config.yaml
num_attention_heads: 2
qk_norm: false
parallel_block: false
init_std_up: 0.0801
Each number is 128 + 32 x the weight over its row's rms, rounded and kept within 0 to 255. Layers, rows and columns count from 0. The size above them is the row's rms in percent of the matrix's.

# layer 9 MLP gate, 192x128, rms 0.0818, rows 0-92, columns 32-63
size [106  89 100 104 104 105  91 100 106  98  92  91  92  96 101  95  95 100 104 100  98 102 105 100 100  94 115 102  99  97  95  93 103  97 102 109  98 101 105 100 100  94  96  98  94 111  99  99 100 103 108 108  98  98 103 107 104 100  96 106 103 106 103  99  95  94 106  99 108  94 109 100  99  98 100  97  98 101  95  96  95  95  96  99 110  96  93 100  96 102 108  98  91]
[[121 133  80 128  96 134 153 138  90 149 115 129  65  99 103 142 113 156 142 105  99 122 173 149  96 181 115 140 156 149 128 199]
 [182 182 217  96 129 106  86 152 183 116 184  81  90 127 118  95 158 107 199 101 139  95 108 174 142 145  94 154  87 134 116 178]
 [ 96 139 158 103 143 153 106 110 139 166 130 123 152  65 109  86  88 170 118 145 116 112 204  95  79  82 139 136 104  78 183 162]
 [194 155 176 174  77 190  81 120 185 130 201 159 146 121 122 117  89 129 134  86 143 102 131 101 161 123 109 139  89 137  79 148]
 [161 159 157 112 103 174 118  96 182 117 175 136 154 124 103  82 150  56  84  81 159 186  89 125 146  47 118 138 133 106 118 122]
 [190 116 132  91 122 120  75 107 110 121  96 108 125 151  92 172 136 134  82 181 145 129 129 138 182 130 144 100 138 170 151 125]
 [143 119 178 104 112 118 102 164 174 194 120 160 134 146 162 127 158 104 100 124  98 204  78 161 151  93  90 130 165 190 170  82]
 [108 142 160 144 171 164 146 121 143 135 145 134 102 135 129 142 117 169 184 150 135 169 120 192 129 149 131 122 170 143 194 154]
 [127 126 187 157 135  78 106 164 108 109 124 135  83  70 150  99 185 107  81 128  73 125 148 174 195 146 174 114 102 126  98 152]
 [104 151 161 134 181 114 138  90 111 114 141  80 111 146 151  95 134 122  45 114 129 134 140 157 115 165 118 103 124 112 101 180]
 [106 104 216  87 116 120 124 171 130 133 153 145 122  84 110 101  75  95  59 135 183  83 115 141 129  79 107 134 107 104 117  94]
 [140  72 157  89  87 113  70 132 155 106 114 180 116 150 152 116 130  94  92  64  95 117 139 117 113  79 123 163 133 171 129  97]
 [149 161 174  65 186 146 107 132 132 185  96 124 102 174  97 115 118 186 117 142  88 120 151 147 178 104 200 125 163  99 101 168]
 [154 135 146 102 122 153 138  83 121  95 153 194 144 137 108  74 158 110 150 126  79 138 108 106 164 108 115  71 110 128 135 134]
 [198 185 125 141 128 157 127 165 105 145 125  86  86 180 121 120 107 121 100 191 149 165 138 170 197 169 166 160 110 132 106 106]
 [184 187 169 131 110 128 158 153 189 116 152  89  96 175  83 112 121 189 103  98 120 126 134 149 150 139 103 139  94 145 142 173]
 [112 174 125 143 164 104 108 168 117 156 155 179 116 153 134 136  78  95 128 100 114 140 149 161 102  76 172  75  54  81  90  81]
 [103 110 174 164 124  95  76  66 108 129 107 143  82 123 110  60 127 182  40 155 138 152 107 138 157 132 150  86  91  69 129 184]
 [ 56 185 159 195 148 155 148 105  83 144 149 123 148 121 115 131 137 128 132 147 187 159 177 132 120 161 128  93 111 128 138 110]
 [103 103 146 141 138 169 141  51 170 147  80 101 135 182 107 144 137 138 126  88 122 116 142 161 132 107  84 143 154  80 113 125]
 [139 173 137 111 123 156 114 175 123 117 140 121 173 127 121 150  92 112 104 174 189 109 160 126 122 114 126 115 161 102 169 172]
 [ 78 170 114  66  99 139 102 167 156 123 135 162 108 128 104 164 180 119 139 118 147  85  43 113 155 152 130 134 127 132 124 115]
 [112  85 119 110 159 211 146 151 139  96 144 103 144 126 159 149 139 103  84 152 127 165 145 109 101 107 125 129  85 113 165 149]
 [127 138 156 183  97 198  57 128 111 113 168 114  71 110 137 119 155 163 102 144 148  85 130 130 186 120 139  90 159 122 156 159]
 [141 130 149 113 120 135  94 128  98 128 146 117 132  97 121  99 125 139 144 124 142 131 141 161 146  69 109 131 137  86 118 177]
 [118 158 110 128  79 105 192  79 122 133 161  70  97 184 139 132 107 108  86  95 148 152 152 134  99 122 144  89 154 112 160 138]
 [132 159 154  94 162 161 157  72 149  78 126 212 135  90 121 180 146 127  72 106 161 117 131 153 129 101 115  80 152 122  95  97]
 [137 166  94 125 161 129 217 162 141 111 138 147 104 131 101 132 162  89 109 152 120 108 159 101 140 201 125 140  87 140 109 130]
 [138 145 148 158 139 129 132 180 181  93 126 110 146 128 103 185 219 101 150 121 159  74 139 102 137 122 127 121 129 161 143 147]
 [129 158 139  85 140 122  87  54 127 166 108 110 127 121 100 142 169 149 120 189 162 104 185 128 117 194 156 139 158 110 156 175]
 [158 128 129  66 127 114  86 123 137 121 129  94 107 112 125 134 137 168 130 106 117 151 123 106 135 115 116 157 151 169 160  93]
 [102 147 153 148  94 103  95 179 153  56 121 112 109  76 134 103 143 100 105  59 138 141 110 122 168 191 167  88 216 115  76 187]
 [128 172 122 110  99 130  65 129 160 101 139 141 131 170 164  94 174 109  86 144 147 147 121 126 209 101 177 169 113 119 136  82]
 [150 112 159 119 116 126 120  75 109 136 130 153  88 174 161  80 179  99  98  93 157 125 148 111  93 162  70 108  79 136 132 170]
 [160 191 144 117 117 151 112 155 167 165 174 130  73 143 129 131 147 158 155 204 173 157 100 144 120 169 124  84 115 105 169 172]
 [116 146 162 141 166  98  83 121 149 150 179  92 173 133 145  87 113 160  91 172 144 107  99 205 139 103 150 146 153 129 119 135]
 [ 59 119 168  96 171 121 157 129 156 106 187  92 109 149 126 145 100 165 124 123 169 114 161 136  79  89 117 204 105 145 115  75]
 [ 98 122 175  86 131 181  79  80 168 112 135 133 102  90 128 176 150 157 126  93 143 116 117 140 153 133 146  88  45  99 139 137]
 [179 103 160 160  66 165 124 140 156 120 104 120 131 125 158  68 163  96  61 143 137 108 153  99 160  98  81 149 181 105 127 157]
 [ 60 165 161 185 133 132 168  78 142 133 102 126 120  99 126 165  98 103  99 147 164 126 124 132 114 176  96 127 146 146 134 127]
 [107 105 140 117 149 108  79 148 165 128 174 110 144 107  79 174 181 176 112  53  77 109 129 161 136 118 135 148 128 155 178  95]
 [125 174 161 172 165 176 119 125 106 139 177 148 139 137 109 113 149 149 125  94 129  68 123 118 138 145  92 111 102 101  86 212]
 [151 216 162 112 154 171 155 151 188  81 205 113 106 136 146 119 145 123 110 143 138 145 128 103  87  85 108 141 115 157 161 139]
 [141 154 169 110 132 121 145 150 108  84 109  90 139 110 108 116  52  99 109  91 142 125 137 152 129  63 150 142 139 133 134 142]
 [180 193 134 100 138 132 117 110 145  60 149 161 121 110  87 119 102 157  91  74 106 162  59 148 116 163 141 115  63 193 104 135]
 [130 199  93 119 173 203 145  82 191 165 145 146 126  91 122  80 135 143 133 139 159 116 209  99  92 156 115 107  95 168  94 136]
 [ 98  82 130 146 158 107 153 121 125 114 153 154 128 122 148  15  91 127  97  77 103 110 150 154 137 173 179 140 114 110  51 121]
 [171 137 140 100 130 197 128 130 114 115  99 107 138 121 202  96 174 130 120 105 116 135 151 141 114 173 150 121  80 107 146 113]
 [138  98  94 167 135 126 137 133 107 135 196  82 102 121 103 110 149 107 152 164 146 110  87 132 164 121 111 146 107 177 102 111]
 [161 197 138 111 149 155 165 130 146 113 109 120 102 197 105  87 166 100 159  97 136 101 163 125 146 101 188 130 117 153 110 192]
 [ 96 136 131 110 103 110 124 121  66 158 143 126  93 180  73 118 118  92 108 179 125 161 102 125 124 155 176 185 101 116 162 132]
 [172 181 200 125 166 161 170 127 175 137 141  96 100 113 116 119 134 135  90 119 187 112 135  74 138  90 125 164 100 166 116 147]
 [147 125 143 107 153 108 120 123 108 144 146 140 148  65 110 155 190 147 143 130 105 124 140 120 103 133 133 111  56 125 152 154]
 [181 196 154  76 130  88 108  89 110 108 107  95  86 153 127 147 165  83 107 133 124  96 127 123 181 152 233 153 111 119  68 157]
 [172 146 218 150 107 177 167 143 139 111 118 119 146 125 120  99 106 116 143 104 150 106 138 155 163  72  83 139 122  94  99 151]
 [162 148  57 100 130 125 133 155  99 151 143 145 124 172 115 145 161 181 113 110 113 139 137 186 147 110 146 176 184 132 141 163]
 [121 124 155 125 175 135  95 164 102 130 165 156  71 116 127 166 124 140 148  90 101  99 114 113 140 121 103  78 164 129  79  97]
 [100 138 143 109  98 119 156  93 115 107 103 166 172 137 119 102 104 130 134 116 126 176 125 132 124 128 199 111 131 132 147 148]
 [106 139 140 122 126  84 134 149 104 166 101 130  91  94 129 139 165 101 141 100 167 111 141  99 150 118 132 140 147 129 148 155]
 [184  96 161 133 110 137 129 156 158 160 147 142 111 104 129 143 156 187 191 104  98 137  98 135 153 199 137  98  94 127 147 165]
 [178 142 161  67  81 151  70  79 170 150 124 143 126 128 125 152 198  82  89 181 114 123 120 188 111 100 165  81 158 141 110 111]
 [121 123  97 192 124 154  80 142 144 128 144 135 120  66  76 104 169 117  77 108 157  78 198 145 130  74 144 143 138 168 167 151]
 [107 150 146 126 127 100 129  98 106 155 180 133 116 141 108 100  75 121 122 131 151  99 113 151 177 103 113 103 153  86  93 155]
 [143 107 108 107 157 112  93 147 106 120 149 144  93 126 138  76 133 130 167 124 127  90 168 126 172  93 113 160  80  98 152 109]
 [168 170 200 168 149  94 148  99 196 145 198 103 135  93 170 110 158 133 117 181 174 149 145  88 125 128 128 101 103 133  90 108]
 [144 146 144 134 143  95  80 158 109 137 104 118 131 128  82 144 196 115  47 109 121 112  74 196 167 155 178  84 118 110 123 120]
 [133 112 121 164 173 101 119 104 173 115 140 110  91 136 142 120 148 156 112 124 137 149 145  89 130 128  83 121 112  76  65 107]
 [ 90 106 214 185 150 152  96 122 157 130 121 128 167  82 146  93 150 133 115 103 148  70 131 129  61 116  95  97 135  82  93  74]
 [155 151 142 153 114 149 125 144 133 120 152 110 122 129 141 169 191 114 140 159 106 125  84 156 142 143 179 148  95 162 109 202]
 [ 97 171 105 165  62 146 138 145 139 116 110 125 107  88 183 130 120  94  88 150 124  97 116 111 147 165 145 196 123 128 137 147]
 [158 147 151 128 143  55  91 139 111  70 157 134 134 129 148 150 142 179 145 136  98 149 126 134  74 124 216 132 120 139 160 177]
 [125 129 163 142 118 163 119 103 139 134 104 136 127 111  70 150 140 148 133 135 192 154  78 155 120 168  95 112 163 121 124 135]
 [147 145 141 169 160 136 177 105 117  48 171 131 155 164  94 118 161  94 140 129 120 124 128 113 131  73 153  78  96  86 143 119]
 [144 136 142 131 134 108 146 113 103  96 167 134 125  55 107 100 106 110  74  53  87 162 145 138 170  93 171 102 187 129 138 159]
 [125 186 185 116 140 139 174  94 112 132 122 142 125 149 106 144 125 149 123  92 163 102  95 131 111 145 117 100 131 121 136 168]
 [138  88 125 107 168 113 138 165 170 109 133 105 131 189  62  97 127 113  37 127 135 141 142 111 106 101 151  99 128 136 106 159]
 [ 99 138 200  82 150 183  51  76 113 139  65 114 125 120 105 135 134  90 148 163 170 116  99 168 142 115 119 123 125 114 142 142]
 [114 117 132 169 122  88 109  95 198  93 100 188 124 137 129 138 178 150 104 163 137 137 127  88 111 147 138 110 174 177 143 129]
 [180 151 142 168 126 129  85  84 120  77 114 110 118 164 107 124 149 158 107 112 142 177 176 133 121 126 148  81 142 138 110 132]
 [138 157 120  53 120 145 106 156  91  76 127 103 119 101 156  79 158 104 145  74 145  85 111 102 153  83 157  65 128 118 114 133]
 [158 155 101 120 153 128 167 103  90 137 161 100 145 190 150 163 111 120  69 147  81 138 152 107 134 161 109 106  86 115 134 106]
 [110 159 128 140 130 104 131  95 109  73 150 144 109 113 162 208 163  82  53 147 167 102 148 153 106 171 164  78 116  86 125  98]
 [150 178 120 165 103 171 125 133 147  89 152 161 174 131 115 135 161 156  87  79 106 142 164 142 191  77 141  68  84 132 135 127]
 [149 163 118 113 130 152 109 107 174 104 105  86  88 110 127  65 148 148  68 165  88 109 169 103 124 130  66 144 141 139  72  78]
 [139 129 127 162 160 121 118 171 167  74 149 108 140 125 110  59 183 149 140 184 141 108 135 154 107 136 171 136 124 106 121 162]
 [150 192 135 110 162 143 149 165  97  74  92 146 147 140 146 147 151 143 122 163 155 101  94  97  75 135 215 168 131 142  99  95]
 [120 102 130 136 137 109  76 193 125  86 141  97 116 155 115 138 129 137 124 105 183 124 117 101 119 165 125 124 121 142  92 144]
 [134 186 109 105  86 122  85  56 181 116  87 150 141 127 178 105 128 133 158 128 209 104 159 124 171 106 136  81 123 136 130 200]
 [128 144  94 129  72 140 146 133 169  97 104 104 173 108 157 121 111 123 154 187 147 112 138 141 151  86 131  73 130 142 141 161]
 [153  96 131 155 150 183 126 145 171 110  81 112 115 118 124 120 133 113  70 147 152  89 162 151 182 132  89 141 116 148 116 159]
 [176 149 177 121 125  79 124 141 113  79 134 116 116 160 149 162 166 104 134  99 144 158  55 114 100 123  77  98  93 152 111  88]
 [148 102 117 165 151 147 114 137 168  88 112  97 190 124 147 145 125 173  99  71  99 161 129  85 138 123 119 107 153 134 113 189]
 [127 122  92 107  61 108  84 146 133 102 103 129  80 126 116  66 136 141 108 137 147  87 135 139 154 139  73 154 116 116 127 156]]